Weights of a small GPT-style language model, trained from scratch on English Wikipedia: gated attention.
Each number is 128 + 24 x the weight over its row's rms, rounded and kept within 0 to 255. Layers, rows and columns count from 0. Numbers have three digits each. The size before them is the row's rms in percent of the matrix's.

# layer 2 attention key, 384x384, rms 0.125, rows 0-72, columns 192-383
091:091099121150136111135122160159135126098144073113168147108130128114147117170149114118093111069123168132102129119108139115112130119143120122121116113145113137116115065117098124091124134118093094148119109177109132152084152122115092146127116161133187135110144126136121121079178126141150152108126171168136144143118138132104124120127142179105157138116128135085149151118177119149146161125137124161134122128115124104148108133102128125117133141164125139110161150155192128136151144168122090095114100103130148123154115146118123124121140137178145112124145149128116094141147139099106135168
087:107120146163175147127142128144147148140114126155069122136111142131135119133102123148088128167089122144108158079107136122108104112188100108123159159111117092107152124103099157112167108108136132110156108139129158148090137118152098135124099147127146138056134068129123157118147082148110102116084109154131139135134084143140091144178137125130141117117099105139125067112133121154139133136133084120142119144111112141120133125109116137146143117130133100114160210147154114165161126194123120146145156123147124099124129159121118086123139127154116103133110120142117067133117112170113140138
095:112125127118101127150178088114163105117133134157085154099126109134139128115129152164081116123097129139089136131166110120083134128137117105107143136115115123162138145187114117118152130134127129129166153155154104111157125131107167100121108148106092124135162138117128124113194131144153093124134089150111113136076123142078163100103155093155116126109133128141105043147113151137149123147172119145114106177140106152108124105125068143130119136147148174082120147160098047155111105107115135124132138126139134131148109152117119134111101076090111165146147173130095102127151094139117103130
105:158087132134148117141104132133069166132131108151126149161118125172130124108123153151170122115110129139114126111111157160094131145132107153142139138136125096129124156130134121160143149100188125076122132093151135136144127073159146147100165152127105151151126133145125147146094156148113109111073058119103106127104084133109171113107117111115123066080145126125128119135134124157149101128121171081083098132129126096131141103146120126103139166097101124132159144144096183138114109096120106131153141139164097114119138117105140097142122128122130119126108131120122118192121140115097082126
093:151141108118116157121132126166146115147153130087127108139118167109157145165151105123155151165116123156096152152078110106154162146140107098154131131140124113106144148158137122128149108135109132090159098111105178074098147137146129145118097081128092114069155116091154169130111137172125158147141118120131123124149140168116106141131147130139122144133134143163148104130147104149140142105108113111172162153114128124119165146129115086120126133172175131122107185144151152160165144141112152114075147149149109112124116115146111144118086156136153112135103104128148119102153129093162066123
110:108135138144086103165127143133119139151125157139121138111083125147158143097112153100141122119119131118112139113095115130131100148094122154089162139117134101106096165136142165104092129134146129149102163088099162161095161105131113082147092129140129113142130164135136124115140154147091135123099128123137170140139122102138152060138112145116123138133083130148128127143085098130151133134120145123118106123117182115127116125103125125132103146125113126109199146129105105117140113115144119111147102121140154138130108099115140152124134108180137154093105103119136156131080101163162185091
113:138127152116149081149135096161152103124118149121116126140145163147180130167174088136104127117138152139183133136159103103123119111153170111115149098115113158098083110131103143148162131077118126128184093162182113123103105170159126117136163157119115097097109108132114185084144104159092135168145148154136120129131123131135127108167073124134161101124111131096118118137119140130134180111162141147114123131135118141149082134156129136143099137108106126122119153157158099130123117141124076127084166149108097153126132145147178118162093103126129128134113138127141128106127135140100129144
107:138123115171129130110082144109106162134088065112188130164154119099082107122133090159150115125129132131103123095124137151120106123116156110129142105141097128114118144109110120108117105165166124141089119144146156156145125116110137086081177149158164171177152060100098181115111150112144123113151134126151102085128148122099170123121126129147104102109154126133130102091129127123127114114095129150164119136117131134135102118137084171105131147119175120116164150139141103181107122155146115121112124124131141120149122186164180157129134117131102124132092134144162102070119068177138110102
125:092170139137134084137145134144150120122101147124127128103146098168112157167109098113102141102122146127169109126182135174112137132108121125098128153144134140109116124144139144110125115153071129145129159085100113154159138121124121113129141153098118115101133134134132131142110155093175132148138112163130121148136099108159087146127156134146137111137127134122135152160131099132110148136135153094110126096094140129083109113110128105198098102105081128129105003143108092115114114125147132103145134096125125158141091102142136082127136115162132143149155092125153121137112157115132060128
114:169135098116171106150134122110125115154085142129126129110135175109128126159112168134149127168124150144108130174116178105110125174127113100172137136128141115103162181123133146133125100099149084118170142122148131110156101119141122153141100075150119105133148127159140105106123119133138143143101149104074114139103138093103116129169141135129136112144139138136084135139130121080113129129124096078115139135169134163085160113124119144142125086142142133122156115090135164142149086127121129116136135116139134144118095155161103130164160102104102107150146117145104135149103134123147099157
114:131099161117100114147108120091146096107109119132108119128111141170103156140118137154137140109164105096140107105108119112128154120095171135150155150119169112065108132158124145131172124120118167125133133151129089146158110106104092088148132091135120129126124128127179171123113130168123141133099091137066119132159131144141161141164123113144082118123146132109097114127134117117124142162075173100127108097093107139167119129126148123125104111145130141139143066122102104088111111100098164113119146157138163166131077160138170144128126081124105144120143117143126106096138140156128133123
114:164183127112097150148142104163102136141126149129125148140149134135118155100128131120156164128110140098163196138119081125137103118109101115096135137152157136135146111165108134139114134132155101172103117128139114174132112122104139096141114105070094154135106114104117145156112169128141120136154163150102124145118118146157122146151139121139107116160125138096127148109086121160129195121131144147127134120142119138139101128119093103118132150119132171147112124108122111094162087130106141159106144115127108131104099162103136105117183153160143096087124136178129133169094144096123113126
108:098094136090103128141105162178116141126125116132111148117126147111157122126138063088094145157150144128130137132129114103111107119150164031137145134153119083128122112115107057136084122148130139122145135090116109095087138148108127166116142130113131104138134121122097127173124130092157140099130104141131132164126137117169137138123169116130107103131120116103130131133138193145130139115110114121162094126135084124111154138091135122114139157128133126162117163139099126171134105127084121122110130116112121159114144090176141167131105164097126118161157182107115142122140104120102126130
113:082106117134100148124122141140167106125179105153109138164094111115132128080170119112173159157095110126146123167149154114102117118122159140081120137184101134115151111093163135105112139139121102107111131118135118135121124149142136099123131118134114109111150110128143079146142144119130163138098150138106102104085138158144096131107114144160157110125138142156138115152150118126166083115140130101109089177167141112140119092101103142147112137147136136173140114122139126126127079126120149102135150105115111132150161132142096123143116158137151150131126117121168133125117117125137109118
117:107152098181116116130084124127138109148159153136119133132115105164107107136114168140075109135173120138121145138122148153128106140145137106138164212096123139158134126100172136145153118160120122128137119086121143124139177134088113165166111146134132106171142151113114124133148097141125150173112184163168140117112153099095150116143111113169133115106144129146133113122114094109111121113097114117118170075129146155169124148118121090142124146111060134120119153083147124120084174130139104113139126147136154151165115099151124132148151141124141134129130091123114129172116131135112150121
126:139117127112130132130087109119161131134099151144133083131089130096106133139140131129152136132124109168125089115155118152160077120110161125159112131123148138088147148103107115067103145121169093118147116107143083103119086121130120129125111124173153090128138135147144093105091112123123126092114128072137100117105109137097117109124081153103097123131095160111102128111111152125121118149083110128114090141158158095145137109129166144117130113126126119123093162097158123146103164120131173151128103126117127132115148128093131112125152134137144152125159143127135106140107113154163157135
093:122122125130166135148137123140105111148145096124164133114133127147128115142168092150111140122109112164107144119133112095151152136102169111161102103120124105117126116129077117094179111123121133124134128157136135107100131157146076152114136110120137117107119089140129123115204155114151125146154136130170146128136141125124109118138106149128190126123136097132158134125157121112130173100132139128170111147163143116172119158128123112169148133171130106140141157143181060120174178162115120092114139126113151101132154156148157102118127108168142140082158129132109086081114140144133141107
094:165157134081124144116106109114193137130120166121098120097096137140114143093109147120123119155107127147143099170158141126140148111130133131122162107085118126118131175132113154125100149130165104098160177082095098135132136117143158115150120111120128141143135120116088113161094102101138123140105105127123109140122141113091101098159128087159097120116135143148086105143090136109140108135102145106122122123129143157150104110129129138164109120124127092142136115103085121102094117099157141161127133191159107137141141113129122155074160131102119153157116107115153151155119128168122129111
099:125161182111111103052134114153136141115132127120108117137116129140112127133134147133116124141096119140175111137147128120163165137123138137070145120116150095134114166149125158124120101144126133136150169109118114144144157154125109114142124121112096109143061160147109133151136112093111107149091128127096100134099094124137127132116102121133122108119098136158102116133134123081094095107139099117137100118088137138084111172137161143161114083115129118164137044092104097122116116131168164144151145140134122135130129111111118060140172140125107155140142134129126132108107126156145084110
104:145130133106129150079130133150149144098086144127122122122096167125143134122101144131076164144135133106162108167149102152146128136169100085118132149108183096169113111117127117093140164101132094134127167069151149135134074114150130081163117142132106127121109149167147086154153140149116125117117132074123105133171103155159113112104145134108110131151076158126101085105123153137117114140155127111108152102109143150114132084112158113142113138127085166139107105104096167124117139109130137194180133166125134117130147127156120101144149134099079116156141138069135162112137145102133125136
099:119118125105142142074136180071127113124116099176122106110096155140111151147130186148119098088118173132110126152117132131101141136165116121108140165124123101101182116143115113108104119121127117151161134133102133104134137131148114108159143146166131134174138159124159128068134079137167131139082118113125132149132106135133116129107138082169125163100143124129143121164088173145124116153078120174113142125101125135131146099153136122134130148133141182106149195122126088130116099093139147121113112168114105115106126117136106159111137126081098086131130160132142103137116137169157159140
117:145135121136156145162162097157141181106185117123134102136158129106130143113111116095114141132105117121115090172147130165125136155115138104137148145137158138172095127148170104122146151155122128098146110089117103119119150113146158053106130177133139141143161142155161104148121134114116159170168097110103115172106134133129079124139150126114144089145122137138137088120133157168112094138133126143096110067118124179148151115116123129094122145154104150129088178148108149124130120112141100125145112134144097136112154150167143189110119135112110160205164144136146106116092130071098068142
094:109126096147120149149083107127120135128163122135104137092145136152120117117136116098135128113122117159113158166108152125100126110155099151132144121089124109156150100135137154139130119106155112165195099116096111132147158167144133174151133085116144149101179117092091107108125130121094135140135137136146151180129145125138090115136124073104147142128139142118137147136117130193117163133127101123166112156123094091145122102130114111126138115164127085178125191130185095156122125116082120148117074106094129121100131153108127138149108148097090112083142133118117093144143140134115171109
112:137121187150128145126134147095140137131182128165128140119123113109118078126141139155122139106133123147109142170095161092108135149106117134125135111109134097138109093115160113127127127132137090120103084109119149113117147132121159102118134124137112148123145116140114123102111129158110097144133164130111096120100080141134113131107141133128117123075164142128087106167134145151166111101132133081108121119116140167099135145147117122090103162117136112138116232135133158159153086125118141113099120118133086106106114121121113164116110167126145128128096116141100104142143129136136135138
099:149116083141153109124139114132128149122158165116067143114100094171172142159140120134116150138096168126070128119139105130141112171134111106130126109105099144096091115129111128161112107138176171131143081122148111120091119151164113102114113166156064098127134138139123159113149088179148168152112119126110124134102140142102123130151148135150128142128148114149114135153115121082101177098123142124158115148121122142104124141133141133140120111117128105101112112123156149139108131121156104133102119129083102162180128102162173106114102139091115110126146080101088172125146170097084088135
108:143110149097118136139097111137104134138082114135080112103098131121144130122119059087091113125092126121149130115144129112142099146121099128133132127150132119117154117107128138103164124154137091093098097134123108135141146164091115105109134154128134182158136139105130154134113121090127106167140156172153124124110129130119147088131159132137086136111111136111072127101156159115151161108113156158120102108091119104119109122083108134142145098098171130118150095148116150129158116154111140140185146095071104122101107159162128148135172150112166109130159126122147121117112128136144103107
124:129116135165099132124119123132136108108144121102126095143132162159128113106119106145106128185126117138082124160128155123172105157108175130156111104140146135104135146152124127099116132177161122107111121131110157142119101145154114139180160145127156117105126139104132100137114138085144123129077115140138154138125136131134133116114153171123136148126098110145139093102124098096150178132108148123139154161102142100195130108148114088086085121158097086145134102111146133136127185126144132155145112146163151113147155102093113113136179142131156141135113104090149087156114106093130122102
104:148192097134071135143136089108119158123143123098133120123114144126104141120153082133130172130119143137126149129097112133126165141131158139134096113161147115103130147139137088112108102148161126156136098125096187136126140139141157142100121060156130164085134111166151142106158115129106118110138150166166128068124092116141142144143112141132101155131138121101141134089090123109122147126102143148105164148149104135145114086122113125118089135123080119113108134169096184138155176152160148096139130142102124124081152134115125099158160142148133139085151127108146141097113117148132167173
122:124140103141089152122122143141168129111080098136131117128082159101117150108165114103119125131119123113111140109128117100105099120149103081144169092068164118108123138152122100101106128162099120164120101088101123120139058140113135117069152110119152117142111100101148087130153126173127131112106136159129152124104147121117167132124153121145110136106115106167160132155075151111149107131175158076109150166168140170097092163120121122123117165147153110141149104098143144135139102172175160124088114094137098128106134102148107111150137146120128148129126130141140130093113154187163104163
115:135154122131130117084152157139149072117170101118158141092130167087145175123121104081109124126120103118072162135127128089114125119116160142116129138117116098141151157105120101103161173143135148122155124069159111127120160129132093134126128119129122090108146091141123157142112142137159118116157130125184133122112140144108050097153117140139092149140088137133142115087148109105122117141122095129112152131123179162154122120123105144137111111141143136136134150130156115153159081150172157137135141113135110118054127130114110087117161106115128115131178155131161096080124083111117081127
120:158130152130118146121103111096152109125157135112069118128058169125148145140100116142130139092147143109169136139142147162112129174193124108160134121133129083156120151089112156092123158064155124119130148159136122106113128128109125119123120150128118056092116138139093182112078102095136155150125129152121106101157149093140147173152136114136134150120124114127141114150109123100094168126136156122108106165133129122081109091172120139134133128110116116102144187124146149125137113066135155125124151148148133130091102070153085135131118160134109141110137113121141148148129136134122127086
116:068123097112134129104078131111129151117099118148109133158115134118074133136094116131129149126139118122110117113149091127124118069109114159059131105123150073162126140144115125111085118138130133135132100094145137110110115110124171168094097096119094135128142110142166152123162181109118077091178094121104156095146104130116144127127102146113115139110115150150146107134157143103116104139132178118131093109172160150083135090120137111083076085160117116128111123127107104138120129098110108145135116103099132163140135116146155182134123132126138150146133096193117132110115073157095098115
116:118136101112118108098123117115136109162123130116121100133123145079106108114151104134160161145134125168145123096153115156139142162100152104148136151070165150084140126150086149142098131138128094129121118109147154102100117120108136080144117133121149142134126126120131122130085153127111135101116127086175116135134156109099121140106142148101144121129106114114174094178161156135141116118080149137091123124122131164153134144163142115157134140118134140078116136123104140175147166143153123094123119153127154138122137107148081116113156100123154121154128141133145136135124098152129124145
119:096159122117125113133127099095147115097145135139112117149150169150166123107115113125150125097115127112128105156121111137117122175100067143140163140142123128140124119112138168122116105119115090103111099136158133180137101130140180146108122138177118131113129132161170145138128123180146126153146139137146159126100150129160120134163129157138188162129097119145144104128168106115157119128146100100138138155132143154100138067133096139116106164168123090114126090121113140128138142146141175134136135101105146103148125148181093118144052124081150148130154122131105128152048158145136154142
115:131139114151159126126132133166157123149158130129091106137112120168185114181125094126116131112143121136111178107105121110138105131149108106151143136148113125106173115113116113112111125135123122136167128110083090135144154139129179163170134139157139144164100127119158158118073127108139136130127147106120116108109122163100178148139130122128151136106124146160113148087169109135077134092117118105101123151172143071131076100119114163114138111124181146097114181146160128107123109139127130155124122164146139109109171157161156159167106116148118093142108101148098168113124183107099108137
118:084126135118094115170108137141125132118124163165113080124128159104101151154113129120169134146153114175130145129156109117104153129151110104125173171127168102146168135111118077133116142125152170146139115117165124148083131139081139103134153137100138101126152145139118095104101176172166117129152095098105156103123115159142192155109154127095140141123099142131119164099080119111143080131116099135119150123131126165171188108118108119143136137170128118122111134097146124155127086122128145094113129162140154125124072100062145160137122092112114143151148158127130149145153106143181132082
107:127097148144129104073129140162157168107157121132112156147117145117139125179119142069146165129144126104112143147142105117118131082118109097114129110111131098127147077128173130139121152138140086120118132108137113120103125187079183087107131136167126110123137117141136127158127140120118106173129114147130102172098101167159136123119104170076060128128139134099122063122146157114151170120111079112120123112126146163138145138145123141137169126127138163168122126100108162177141097135116131148121145137149129088124144152122122119147132116158118106164120112120153104113120098150149100134
126:084147121150099150117102151137154149109090083142074072160134135155128152091124170155140155153141097096103154151116130135051129132171141109174100157108099145151134128159152124082119129110148095155108149128157151145145111126122144126138142107147115069109134115118153136137132087083160119134119130158131139116114156135108123174123131135127105098124150098153111148118154159131142124125197130103047130133160120119124143139131104138134097122143149151125136125132101147141117123150104142113097083137147156149100149158147128120115159136106136134149118175116164147098114109141164122124
115:102120142144138105132134088099114147143128130131137132131140123125145188165145095154131088096124190124136121111165081106173125176127127137096102171147127115089097141103131138123105115162124107145141161134111162170126131143117144118178155087155154165117095080095112142160107109143126133162127159112142107100109120137136137154144140148136088088132139144115130146080134129141091110141126103103106129065125109135121153123136139171179147135090081125123087125113153151130138118102132136125113063129102081124085110141128124125147109165140098191119089134106140145127131153111123123139
117:104124088109110121128126120154107098142120153161106126181164053134155086162156118122094083116152118165144134114086087174089118102142142105125141137164122162135091147088113106118136102154127108114174131144174113162120139125150093141153119178095110102187128138094115190136137105106145143136106128155110143152109129105096153169119141137113172078109113104134165132146162162124140136141120147122116131097135127148158140113092090130152120130128119122144130119109107094124091127128125092101125123132118156147144107150126079065126119131110145162160135120148091124145152130109110162125
114:119132122141147167102140056131128129106119137107153131125147167150098162111170180147177134119154144146151134087111152127133139102127159142058145129143142126169154190153133108153131161114150111104128132136136150129136154106098150123106137153087147125103154118125112128117144185145099132113106118173122122151125122171097127140127108142163130125133095099133136155118118143091122150076134108114125103146114158152149099175151138134131124095126132120107137121136143126059116147110135191180118124144145130122168119156125088123133151093109192122100146167132144146073092076138109141117
114:129134176130144146115099148113174138081162166106114114140078130138142141155138081096113115155141122141135107119122080101097135161107130125126117140102143149123153113086149126138097075176087162087152092105140110150135111143145142111145134110156116109133110112129114130123089094140126142156131097110134144126159120118148102180115121141163107079108108133147096146122099146149099145117144126135113134126070144158119155089134146200176122111138151127166119101137110163144143105127122117111141166150111122150136133134139121153106153144153124153141123100104148146136102148144212143080
124:121150148137121132096141160124104119147119116102150123141122132136128149139102115114137071137133130161096164193136134162135132110135092168111103129096130117126154153103136128130127106143156124102097107105113103091119138134097119105122123107151093133143158115161139113132126150144141136117177076144128143171115154133132117108100165144125109114134108168141117081158110135140099160122104097105085127135145167118132132138101138121154094111123131147145095145122135139137143066128120151123142132124122156085147142079154153101181101112137117141124132124094168163137127120181071106125
114:192170127122093105140148139104105135158136099131146151127132134154091138113126087153170170113139138106099108178110140135142134079168132163142091104166143141118097138112103098120122131128138175114141140115119103150136133131105133129140101065111108171116135138132119118188134134107138130164142115151148118147102144125124130091119106158123113090165097139102088088144126130135090121134149099121108106117156166105121117115118100150184148161130137143131133104167131107151133179124171133097126119118092154150118139155108136140117138113132136120105108134199097121121122084109102099133
113:129156103102117095138104113144115147108117075179105147123111131177107125122145111128207119120160103118086097077118077177129155101133143152135117152143135148096157152117069084154155138114131126139144148109146160090132167157154121122160117137146112137100147144133119159099117137117149083161102148125111153126156148134141116123154127090149111150167077116184165117102155148187116116119135112114149149084138132153130149117149119106128151141169129153099139175119129127120146118146115142137104123109175102106140154122121113180085134125136146079114108122145121089134112101121169116088
114:143089107112136136113107125107136097186104121123118131138112075147123166089140138120114107150132094141113132114141136123140137098118093098130141133095112144137123116072069113119131140127129092141129131154107187163126134123110119139147106090161111167121142085156180155116080129130128100128133132131169111098158135143164096124151121118092099136109129137135135111153122114112106122138108134100145099150113144129148107133117113154125104119110145125138169094133080108106115106137131107123142102120138159150163092131134150119132156091110107115091110133114133148137086097122149106142
114:153140152119106135133098173153131112167128091147126127085124118149179102136112136124102143159128107121124111109167164096135171112118078095189102154138136128166139126112114156101137127167124140102119133154151136158123137151138141123136112137077119152129112137102150105110127164146072133097111117130150150161145157152116116111142130108116143107181153139163166137136128173116174115122129157123107162113099110128087174072124171105150157090105097136143100110114163129125115122166104170123110156120120100145163132126140132186123114119129142122073109163114101143155152147116171072113
113:149149106141143106112133122125150166101093141143152152091132092113143110076152102139132139132126105101153120122108114129168150115164150131101116136107143122157164140098151149132079157080128132140138126077114137147120119131123160115116132156143150108127132155079141107143096107118159130113120109115196135128121173129134153203112148128135108066121116126145144124149152126109104107134159140150092114120130098153156137110127090094112122129150090159139088147118112119124165158150102088139189115133137161083124149161188140112105138130147149144127171138081101112143147105128151085102
111:103077097103129116155144128079112099119114157106144147132144150161141149133113154161131132127140140150158074087155132136148135122113173122124094087119055107150112126125115159116157159125110097141128132144130156136093104137160128133157138130116112160108087162086119168154092133140096096128107122158087146127156112135137115125138114133172112127132119124109144155102119115061094157111152121076159089151106113096166114160110140129142116144146150139095127142172117143096129148094145098119114134156119131160135109144117154142165141123171146148114126123167097125163105141160121127141
115:111144102137153118142147132132117106142105134149140157099140121113138117103130124159150118085081141105154114120145095121131150077117078115114150108117092141143069081109088130140123130145105104112134112132145086133143131132098143142128127156183126142133153126135132118086108189095113145133086126158105120106158145117098101145119124131128097125093176128121164125178152139118128090124164122146116104097109107121109100174163144147085142113117118106145165160145120111143112185111114085133098145118098142107173156138111115170146165095132118128140121168088187117132152115136106148113
119:107108122118142144132121121117141164128134129115127109098138132109116148128076155133129153144184128118151157137106123111136123159145134135078141082084152091131101151175124110127127108126103152169130112102103138105167160122125116148169106152097143125103100130127147109117126101131167139127141139132115128171127086080113151104136155098120145135120151165139089112146150104140085128101083130161141127112101126136138148109125157123140139159114116120114113181148157152105136137145105159157156111106173123105107107153122130115150138108156109122066106134147137091122145172180127168164
122:161093121123148123164141134135130108165150134149110142115149112143143118129088104118105122111127174181116155124126102101067142122140102145107119150136127136183101132117121155161144147123170149135112119121138144110128095116116131109142135130171133183127116100075132134126116060109119143147119140128082102147095125143131164079146150093130111089128160167142123135148099142146145168146160094144122130064120085121160110132146136150140114142142154094144097162111137159088091100135103140148082126132112125116137186088149142168082114139139103113147103128084127149133154156091126171153
111:156138119114140051134147132154094131123176145137109145139142126179140098105147159109094165117133093118084147111141148131124129149091121160134108136105128128130162097127175176102154113145134098128162135100086118123117118148079102172108102122104160168127080131094130120164130145142159116091125075184125107117151113128133120150125143105133168100139159113134156137134123126109167119131124158090160151122160139128134127136105084146137121123099121103132140128121156151144110126153121131138115126087120111122090148115120128145160146161107129109166106103085131133153088119116126156146
115:134095149125123173131124119130119090125064086118112125135067085110152099085110114115135127151081110119073131082109124180115120162126101111070137147121138106093118113132116091186149116160120049132113120124105146131158168115154126080126078116150142099104152135100100074143100117121130136105111132121131145123147153153089145132132100119118100125108090144172085123142141080107097104135152200108181100141112121157134086137126150118132112139085101139144121105134136142120122173106127126135143126109170124134099102151072123124162166112121145096135112104076114149111126169132127117093
117:128106139129151126102153121182132138125164084120159148097125095166185130165155087132117136153153132161126098106146143111114105135116169131157077149154123128115112108110137081092165086129136141126168117140108128127117116118126110155105100111129114155089099151137154142111147147110126148153084142185120118126099147133144105152147121108119079147118128088122101116128124150131156154107111114109153171124137119112134101172123116137096099097141168113155128122129073132155109112139095166137176155150126090166135120122106122119148091148145170168155100134159146163093145157113116159101
107:119149086136119123136083128146160119138139138123134137158120108130146155104110138134132131096116105128130155093124145105128145153109110086138098117184088143112115145099119171124133111138112154170152112143164131118168150151136119128148118135183131151164165113134095158156119127136130126142141120132121095102133118106146178059107089182155108118120145099085116139136125095166162115074151103141119138143147124105139101109144122138127167107109125145102109167098135110151120122114105178138109132098165122106138143113131197142092098089117164137128076095143128119133108154092130139111
113:128138127149147130133071117152160101162096100135133119156137138096143115107105127151143145146163122118130117108171120127132099176155142134126114154119127118138139100149137158151150076122108101151161161114132126132107110085132076131084073080100148102121112132119153127144169095128136175143112117102099137103158134141163138114142133104112112139102109100117132136126119142147083118114099129108163131127091121121106138118124125108139093128102124137098124094118089118113117181164120143128101078147089130121070115103183143119166136128127129119112119117135129120100098125163119154128
121:154130127144185136124144092121073140175138139144104115090126156148156135153116110135109165129163101125126120100099117108165123158171120111170133119103126142142112122136131165140164129117117160133148108126115143127100124133153145150135092127134144121132158157094109150145115201132131166134142118143112091120122102116129122113122139108129149099103121176145143127135124167114123164156146118100116130107110118157145137144134139132139138131117149124147120168075123151143098119084153119120102158112093133133130166132115118164070115116097102096145143139134091110136098120098111133107
125:127112131118131122096125127128097134110142098099128099139127133138130106124115162128158131174158085131075182135135149147104118183104107124127121121120074104156124088157103139130152112114126132165174129108163117087129131159149160125177140149130128147143110148138125105115142122125099163109150124138095141171117140116128129129129088125117149111149135130165129130135102084066145151090142113130147062125134160135096170114114150150160134129156205117110052126101134114119150128105163146147099105144121134184124138124158145088153112125144129140151128096099121125155119106133109127124
120:109144124094086159110176100167133127139143100104122143111157114100113126152117123144130097112093115119135153150130149104097125155107110138146114126084085130104143141169131137131118138152152135088085117150149087145118122126117077140144155124098143131127125092128144116138128124094171107102107094099148101117099120154134121153108143131118134159127120136105086154133110131111167204130142130156137125101142119104106175174133118123132123123130147165109149104093109154167158158150192167128129096156134120138101124136130135113124139146107106161117095099057086107117126124116130119151
113:061121125113154159147145142122140155094127132180129124108114109153087094109127080126113136141130130092128136145121055083152126112128102095131090083149157116128150101097125127139139167155092104169054125133103158142155155118110136119138131137132119141113152119099117119124118125087132156093161172150161158127146163136149119101171157102165106092129172116113129118147115139167115133125151112180150114127134121137100118130144121166133148132126128112118146133134080095114174160113091144134130115148115122119142110105154123119116117177147118139125139108123121132173107142129165100120
112:115081093134098120106097139107144120114133161157141140120145115139118145125087163121085081162136171157133104133118147126133145118111112102173097117113150140140123102104088071130084072161099153114135143150133121122131110151155108103141102151123118111168125132142135091160136156114128132123191114155141119110110121119107138098133082159145143138107148171138113105114159160142126173134110143115124098112127179101143121141187135143124123128155185137115153127087144097118169163097143119089124115112100138127096137129089170147118128136116101115178111112112132150129146123124150148122
106:177126125151150117161152074134108140094100158118130128127117108106082091169168154063147113127155145152111127163111133083101117105149114106100104115121131176109115130110107067115130147144155151113153127155170134116140130137088099135094166110107154111145139134125112154150115129117160096096115106145132107150087097091157104092123125128120118118131150117149137155122187133097130116115145143075091148136112147156123131153169142138118090122118139119122173076138115133090102109158154126078147146143161149137182089158096138080116118148112139138138125138108159160088143070088134139080
114:139140123122102103097097120119124101151127122111131133126167104168131094123055144119128165131146137105091143156158143143128125123106138148130129114111122160125150097112134119056107166135134099093134139124118103115115160112084147099148133102162116138155083145142128060140203171166129154131119146149092116123119190109151145125153133090133108149111112175130108155165144141109100106094119095095142131154154162124089114133123098112148082124143122120124151136118141194113171114094090127207108123142136078149114105144134075133166141106126138109108161123110134123139100136142130151098
094:114083085093127123142135123147126128100111120112094110096129147145131099128109131135137117091176103086129115116118153123082139159134152153136139158087164134160142083134130130162098157115153142144120120088155100147155098101134144127098123123107113150158052134076168114094141107176149114098131133127162100151088097109134147158094106129167113148164079147134111124100101156078113112117097146158137159124133177140135123118179153104140126121137158135122125119129109155081078127134191151138121105112124109167094071138158121089111138127122148096166119162145168153174131109092158133169
090:088102143116107098140143136131121131137155132151132145131124118080138145112151103140158087146117103103172119171105139075154161158118150087093142115160135134100140154103159125124139139136124144102151169139165103103093116125099150110154135121114133102139155128109087142145085171141128134136155074160091147142168099145149099152104154143123147088147112119108108124134093131128135150096152156177117067110138126138122158132134132170107140128134138117123104119114135068122120145130115131127114137154153135116166114148099118126114156126119134103156114109180147119167126134156136124139
111:119138084116090091085119130105164111171121118119146128137139155209142133168145116158122139180126140126176126105142136124118157117102107163117116125120139137146089118139130134122047175109148078142135102093112121098148189149179165091132122111103128125134109130122100124106122100115150138135149146121147136097135121130118176167148133071124145136163093111120141098140068117107154119106112120106121157137155148126118107185112109121131130143141145110090127144122160108112127144148171153117100119135110139156121117133153130142157119165129166138133115084122122168155149123180105128132
094:165104138120144149151109095138131131139102116102108160136100115174128094165097121147118110159112123129128136119127101152144149109139099145142142170108145114106144129128133119100145123117156140124156135143090132110181098123131135108144125097113202105136108158137071115086094145130118101130145151171156147130129162108153139119138110130134124135126106099159134074149095185144105070129160132153091164137133114126125095131092121158137129151165092109144141126146160127193093126209136116141106108091104134112142110127158138105116086134113147119151107110107127154091135093113114123131
101:120141153117137127142152132100149117150136098142160105129157121175113124166139156117100153119095144153111124121132112128092133139132167097137097178161107109119180133095077184119127113105082148102148126068148131087115153160116145140086115142120106117131137130119144088103130128132105137126151102103122126104097144093060133121132101149130096125130136137132154134117101122132143127091168086126135145152104091104097162145155123134127148137171116168145142191163127074160147140120116117118122167087110149116138097097150123123103089140112128152117123153122102103114114123111175149132
090:149151156086088089120091136140104151120135115121125147147157098136134133120167079097087064131107117117128146164148156115123153127075152155134085114129097162098124136129117143148126092122114122141139134114120135081122131145116136127174105104091124093103129144138121115172115137096126099112111105114137125123105141136104133109138133085094163113154121123150117121147109132100194139127151108126136124096091135124102128162143134128125103127123091133114159089117140114114192117103107107119134153131142122166077115134113139121107145145141106114151152165138116152132142142111149100157
102:136121169156167173102137096092145122103144153140098114103140128131125113122093161141128151099147160090129127128157153160124125131139146143125133103109147107163173098123131128120139121078147124145107127121154141117118127112138127109124120162142145135115135121097138126127113186136112128147152165091163094143115131101152105117141082112124113143085137118136143110137128181127099144122118135140183120143104116181122117118153163126132102099153150128147143213174128103137069117130115094096155111131109131107106079117124127133110143107091113106118093128104161111090110124096112129140
090:089108169158163159144166162120085115137156112076122144111120122122129101145140133131124136112093154133116123140102131106111108164139148121132129120124103108104132156169114112105132134188149141123122111147141107128104111155122156097166141174155090107111121115121088131153136081159094121147127100140099139151140130158108131145106083166102105159100117120142116122141087132095165165148113113121081122165141130106120125174145149179158132106107164131200093197131104125105145130097079138119154123137139161133112168126146125119168099161134127158145130108154114110189116131113114110132
104:145129103098106109122131112151104165104114103099138108148126114103115118077087151106125086143093120109103180131110120128147119115100194104124124121127138150099164123138159130136109127107109149127130073070107095175140105131103137111108128072107122184105094135188138084098145175075137107135120114110128137111151153112145129130116080131100103137133141101151116136167163154152111099125147163107144109155152125120073124125136124071146137103161173115069154128132156112154158134102122138121056117140134137099125116107145157106138109134126085118129133088117096105150172142153130130146